Each number is 200 + 20 x the weight over its row's rms, rounded and kept within 0 to 999. Layers, rows and columns count from 0. The size before them is the row's rms in percent of the matrix's.

# layer 2 MLP gate, 320x128, rms 0.267, rows 128-144, columns 0-63
094,193,210,190,189,166,206,181,207,163,207,212,208,213,184,212,205,241,186,194,184,209,226,231,214,162,206,197,241,177,211,223,218,221,173,201,249,181,240,188,166,218,199,186,202,182,183,172,205,175,215,214,224,194,233,194,176,189,209,209,206,190,213,172,206
085,178,235,173,183,203,181,198,210,221,182,191,217,213,215,214,190,230,224,216,204,207,191,200,233,169,184,210,195,201,185,193,182,202,179,206,193,186,214,204,172,205,187,200,206,204,186,198,171,205,191,182,210,195,186,227,144,185,186,170,217,221,194,218,230
090,208,227,209,222,184,178,168,215,188,183,203,178,213,194,212,190,229,185,175,198,180,216,229,195,224,200,184,202,212,167,161,208,230,184,203,207,200,178,207,211,194,150,145,210,198,210,214,218,195,224,216,218,183,197,178,204,184,215,197,183,202,174,229,188
096,178,183,196,225,219,196,228,165,201,195,148,220,190,195,208,223,203,192,216,200,220,177,244,226,196,175,188,176,135,186,138,219,194,208,225,211,185,172,208,186,230,223,186,200,212,190,212,215,166,204,197,214,193,190,216,224,161,191,217,171,195,194,211,213
113,187,176,228,210,189,191,168,216,197,180,177,220,167,201,211,217,188,204,198,218,216,243,181,217,201,219,166,196,212,184,182,197,213,203,210,180,162,176,199,201,208,216,186,129,199,191,196,202,218,208,205,204,184,173,228,207,202,200,197,210,182,203,214,202
094,236,197,192,216,195,193,180,197,185,177,190,201,156,138,183,200,186,186,204,172,240,143,180,197,191,189,207,191,188,221,202,187,186,211,180,200,186,174,228,215,217,196,204,193,172,201,164,177,200,225,213,207,193,236,202,198,190,173,203,184,206,204,212,223
082,230,147,199,219,211,221,207,194,195,237,241,175,197,160,193,187,191,200,178,199,202,225,213,207,228,204,147,204,202,198,174,202,192,207,184,217,171,200,197,214,180,199,210,201,196,225,197,210,167,183,232,226,187,205,213,210,156,216,199,226,192,238,185,213
099,178,200,185,183,177,201,219,177,184,173,239,243,173,197,221,196,197,185,212,167,198,211,204,239,213,205,194,180,236,251,182,189,198,191,194,166,211,193,187,200,177,202,200,212,224,231,189,208,151,182,217,197,214,195,232,202,198,212,201,214,178,202,217,236
113,208,204,192,197,203,186,215,171,181,198,213,220,229,205,204,201,198,184,157,235,200,243,203,163,210,201,181,183,208,204,172,205,211,222,181,219,204,178,215,223,223,201,163,180,210,176,196,221,232,258,191,191,228,164,202,189,174,188,220,182,206,186,187,204
113,195,166,176,243,200,211,191,184,200,170,192,223,162,201,213,227,207,183,181,218,174,164,194,200,189,208,202,212,229,246,182,218,179,167,215,213,215,227,185,220,180,173,204,205,197,219,188,224,155,184,230,195,203,204,230,219,189,203,188,223,206,171,192,193
113,178,218,187,219,249,234,216,190,258,196,181,216,163,251,198,191,189,221,203,189,192,213,242,204,201,198,182,215,210,183,180,208,187,200,183,215,185,173,198,194,176,197,174,225,210,236,215,221,211,189,184,190,191,185,189,185,181,192,179,193,218,184,223,214
114,179,196,200,226,218,181,196,254,247,225,177,208,181,181,185,219,214,170,210,207,186,186,173,198,176,188,214,197,224,199,179,208,177,191,201,231,223,194,200,207,174,217,189,201,196,171,197,177,175,255,211,214,169,193,229,224,222,231,204,210,203,209,205,190
082,229,181,228,177,164,220,203,257,169,199,198,165,243,203,174,206,190,211,208,206,224,190,216,209,200,156,207,192,230,209,204,195,184,236,198,160,187,187,217,186,196,180,211,202,190,195,218,202,221,207,210,184,188,176,213,171,178,189,189,239,173,180,195,187
102,168,198,177,193,232,150,199,199,197,198,197,214,189,212,207,172,187,188,176,225,202,194,168,186,215,211,163,203,164,181,162,183,192,178,220,177,210,211,207,202,175,197,192,226,200,191,213,199,202,218,170,201,174,203,211,189,178,210,183,191,203,211,150,232
083,181,213,229,185,220,212,208,144,193,221,230,167,188,214,202,207,154,223,182,215,163,197,209,199,181,217,204,188,239,178,192,182,198,189,228,188,191,174,231,175,200,189,230,195,223,208,221,205,181,187,204,196,233,197,169,188,166,205,185,188,186,215,154,241
101,211,168,208,186,201,197,196,224,199,197,197,178,178,203,197,182,222,211,192,234,222,182,197,238,224,224,223,190,222,180,166,181,193,202,212,212,205,220,174,163,216,181,183,212,195,215,199,217,184,213,171,187,180,142,180,246,203,223,183,172,203,185,180,205
096,181,212,206,209,202,194,189,233,214,203,222,215,227,204,210,191,189,159,205,188,196,187,212,213,225,189,216,188,159,195,184,186,188,193,201,226,233,193,168,166,198,171,186,178,201,232,207,196,201,192,189,206,181,210,171,210,175,212,189,180,152,201,195,180
# layer 2 MLP up, 320x128, rms 0.248, rows 128-144, columns 0-63
082,201,205,188,156,212,213,171,207,179,211,204,177,191,185,190,215,229,190,178,209,163,220,211,190,180,190,201,236,218,184,178,231,187,178,201,218,199,197,225,177,217,200,193,243,204,190,209,204,196,202,241,243,174,221,193,206,169,190,223,209,197,215,197,220
101,194,203,214,182,193,195,208,224,235,206,252,246,191,182,197,208,195,215,232,204,196,226,215,155,204,196,188,197,193,196,194,204,198,210,156,202,201,213,210,206,194,172,203,211,188,222,196,182,200,185,198,189,202,216,194,239,220,189,171,221,211,222,214,213
092,205,215,214,204,223,195,157,194,180,207,212,178,192,203,185,214,219,216,195,210,210,223,204,202,216,208,198,216,164,166,191,193,244,216,198,228,212,197,204,230,197,209,173,210,186,194,218,217,239,220,196,194,230,195,229,219,189,200,255,195,217,180,219,182
092,181,189,172,205,191,171,229,211,209,205,157,204,207,194,177,192,231,227,217,224,208,198,219,233,192,209,228,186,203,184,201,209,223,175,225,172,194,184,171,152,194,218,206,197,194,191,202,209,224,219,181,207,201,212,206,214,212,219,220,204,169,203,203,197
107,232,186,216,190,230,199,239,175,200,199,230,196,235,207,168,185,201,198,196,198,191,205,208,178,177,252,196,204,207,181,208,203,192,188,197,153,208,213,232,237,192,166,196,228,178,201,193,210,162,207,181,211,198,208,183,217,199,170,207,189,214,193,183,194
079,216,232,183,194,212,203,189,171,189,176,160,200,186,160,229,171,204,213,249,171,182,195,223,222,211,197,238,215,191,207,216,217,183,191,176,201,237,195,212,219,237,197,182,178,215,210,168,189,206,211,237,202,205,246,174,214,165,208,195,193,188,183,226,166
082,189,243,209,195,162,198,215,185,173,188,158,194,200,230,197,233,168,202,196,196,196,159,178,203,183,153,223,201,210,197,200,183,185,217,190,192,228,202,204,164,251,201,184,208,217,205,206,173,217,207,250,190,182,192,206,212,224,193,197,199,214,200,190,196
103,204,201,232,219,217,202,198,194,171,190,204,206,204,226,185,195,192,212,186,203,205,192,231,229,193,183,209,258,210,173,224,180,214,206,201,155,213,185,241,206,240,178,209,208,198,200,174,227,199,192,196,195,227,247,154,200,197,182,219,228,183,191,194,196
098,200,185,249,225,188,155,206,219,166,199,229,210,188,199,214,202,203,205,188,183,185,267,215,195,192,195,204,217,208,198,184,209,206,181,210,212,175,183,219,179,232,175,210,225,177,177,217,182,239,228,196,221,225,172,184,187,190,205,189,234,207,197,214,178
113,180,204,197,228,190,180,186,218,240,231,219,168,216,220,205,184,202,216,170,220,189,182,206,211,206,186,191,214,222,199,223,203,198,209,197,192,212,183,219,185,224,181,195,192,194,198,181,186,209,178,223,193,161,172,186,196,167,152,163,226,190,218,214,198
111,220,183,190,201,155,193,208,186,188,201,235,190,252,167,189,218,189,196,183,235,202,179,191,198,185,188,212,190,202,224,221,156,197,207,232,221,223,225,196,210,239,187,213,206,219,196,187,177,176,201,202,178,232,202,208,181,191,199,237,188,160,221,199,203
102,225,241,215,208,211,206,198,168,227,182,206,231,205,199,220,160,227,183,215,168,202,209,221,224,216,178,198,194,191,198,163,209,208,187,225,215,210,192,198,203,182,187,200,224,186,227,213,188,186,204,211,193,174,208,195,208,171,208,218,203,156,224,211,192
084,195,194,193,204,213,164,210,167,176,170,197,200,196,193,227,211,216,189,209,171,213,199,178,188,131,227,204,202,185,241,209,193,187,177,215,189,201,217,192,220,194,209,180,214,199,204,226,196,204,227,194,173,175,218,180,181,235,229,186,190,228,202,211,196
094,213,193,186,229,182,220,198,232,241,233,226,177,216,178,205,211,193,174,199,162,193,203,201,199,220,199,211,204,254,195,221,181,196,222,153,204,176,159,187,203,198,166,193,161,209,188,178,194,185,202,220,187,197,188,235,195,188,180,188,216,198,204,262,184
082,222,164,165,182,185,201,176,199,178,174,194,211,220,204,184,201,231,209,210,162,216,190,186,192,210,190,212,179,230,180,199,185,155,176,171,189,219,186,197,231,233,189,166,194,240,201,192,194,143,189,158,240,216,188,204,157,209,209,180,199,191,192,229,196
090,237,209,217,214,202,220,230,240,199,217,208,178,204,205,227,197,160,190,213,190,211,199,195,211,199,142,177,202,179,230,159,202,200,181,174,234,193,249,189,188,194,190,185,198,233,173,227,206,208,213,201,229,197,172,234,170,252,153,237,193,194,203,199,202
101,206,174,189,205,201,265,216,225,158,209,217,163,214,227,216,167,199,226,214,205,203,187,187,199,217,189,196,236,217,180,219,236,172,212,196,180,188,196,227,253,186,184,197,212,205,213,214,228,194,208,209,203,190,212,205,204,204,174,187,211,209,202,230,197
# layer 2 MLP down (transposed), 320x128, rms 0.178, rows 128-144, columns 0-63
091,225,238,174,207,185,267,191,190,203,201,229,213,213,219,231,207,223,213,214,174,217,191,181,197,181,203,164,189,177,203,239,209,188,193,204,173,234,204,164,207,228,211,200,200,162,193,216,233,178,168,177,210,246,206,191,186,218,191,205,239,227,162,219,191
087,209,194,212,204,217,188,191,234,195,222,231,174,177,180,189,204,148,196,215,208,220,211,227,193,209,238,176,160,225,198,217,210,226,211,141,186,176,197,190,216,200,166,207,233,178,206,193,224,222,211,220,146,173,191,183,215,207,179,193,198,147,220,187,184
097,211,230,201,217,202,201,203,171,195,210,208,185,167,165,215,192,236,227,203,203,171,196,171,211,179,196,191,185,184,168,188,217,194,207,200,205,195,194,210,207,214,184,175,182,174,189,194,200,220,191,199,203,182,175,251,225,209,170,228,195,199,205,171,173
096,192,189,192,157,165,185,191,230,166,197,195,204,184,184,187,189,205,204,203,169,214,209,197,204,202,221,213,202,199,236,230,218,234,194,205,167,178,190,202,181,229,167,202,193,180,211,193,216,232,183,202,194,199,224,211,180,179,226,207,205,189,222,211,217
110,203,197,189,180,205,209,198,213,182,231,213,240,223,174,222,194,187,212,178,208,213,160,210,188,244,238,178,203,230,199,201,224,195,194,232,160,231,191,250,199,206,174,193,215,158,195,197,208,197,192,206,196,171,225,213,210,179,194,191,198,232,185,225,219
087,181,183,189,228,188,233,238,176,192,201,183,221,210,212,234,173,187,171,197,190,202,234,194,203,158,232,197,193,213,189,190,202,212,208,188,213,188,213,171,218,217,227,183,212,181,204,205,235,221,211,202,236,221,182,224,216,183,211,208,206,219,224,207,212
083,191,222,186,217,225,207,191,216,211,199,230,193,230,205,213,155,226,169,190,209,196,210,212,186,184,181,224,199,183,188,185,207,196,162,187,225,195,208,210,165,192,227,228,203,210,202,208,195,164,204,185,236,192,172,216,178,181,200,201,219,192,167,220,186
099,195,182,216,224,197,201,215,209,211,192,208,175,226,210,207,155,207,170,183,223,219,187,174,190,172,207,182,191,176,203,202,190,199,194,209,226,194,222,217,167,229,217,219,191,187,190,176,218,223,179,208,229,206,197,189,207,236,202,205,195,202,196,215,229
105,207,188,216,202,171,133,226,177,203,195,172,208,197,192,187,197,173,188,186,246,196,244,209,194,199,174,188,196,221,195,228,204,203,209,185,212,205,170,187,209,220,196,183,208,223,211,201,198,219,201,196,215,167,191,194,220,197,219,209,174,231,193,148,228
103,190,209,175,210,194,217,181,196,207,211,156,189,187,213,192,185,239,204,202,215,200,191,184,191,192,197,193,180,162,201,237,223,211,211,237,217,191,199,209,213,218,180,175,164,215,197,220,182,217,231,209,212,139,223,185,208,186,202,184,187,196,198,169,190
117,209,187,209,210,222,177,207,215,167,204,223,204,232,191,212,202,209,158,220,209,205,205,167,194,184,229,217,194,225,192,209,168,248,211,183,219,235,207,213,187,191,213,222,218,207,207,176,188,179,214,223,213,230,170,194,185,174,206,241,199,180,179,191,238
098,209,197,174,193,187,187,232,211,206,204,218,221,198,215,228,200,222,190,209,159,191,214,209,192,221,187,172,190,244,219,188,207,201,202,214,213,210,188,208,204,221,188,220,246,202,203,219,184,198,208,227,181,189,152,189,186,192,188,185,223,178,180,210,188
094,211,221,191,174,183,198,194,198,193,194,213,213,194,193,163,167,188,207,177,190,215,190,200,209,202,177,174,235,192,182,169,182,209,203,206,140,184,234,187,183,207,188,188,181,206,213,220,157,178,164,221,214,195,192,187,215,202,191,174,154,189,170,187,170
084,191,181,219,198,208,222,213,220,248,195,218,221,185,210,182,203,209,177,177,189,194,174,217,203,188,197,205,232,168,184,160,194,211,185,199,211,190,211,198,150,198,190,182,226,215,194,197,206,179,213,210,221,194,198,183,203,160,184,161,180,219,169,149,209
085,230,198,209,204,239,195,180,188,224,172,203,229,190,200,221,184,229,197,192,188,207,173,185,173,194,201,190,188,177,174,207,219,200,197,172,195,196,188,212,171,204,169,175,237,197,203,190,189,180,197,199,197,203,154,198,153,188,182,189,211,190,198,225,224
090,199,210,211,169,201,180,211,220,204,211,209,181,204,193,205,198,203,186,201,225,228,230,178,229,221,185,233,220,172,234,191,210,187,191,224,207,187,225,216,150,205,183,171,234,251,196,191,162,186,214,227,222,185,179,200,168,202,206,210,181,242,201,234,200
098,199,229,221,188,197,186,208,232,237,221,188,217,213,237,169,195,201,200,183,195,182,190,205,207,206,202,211,204,192,177,208,190,191,209,210,221,205,189,219,164,193,217,164,212,197,192,222,178,160,180,233,202,194,219,160,237,235,196,176,196,188,192,198,182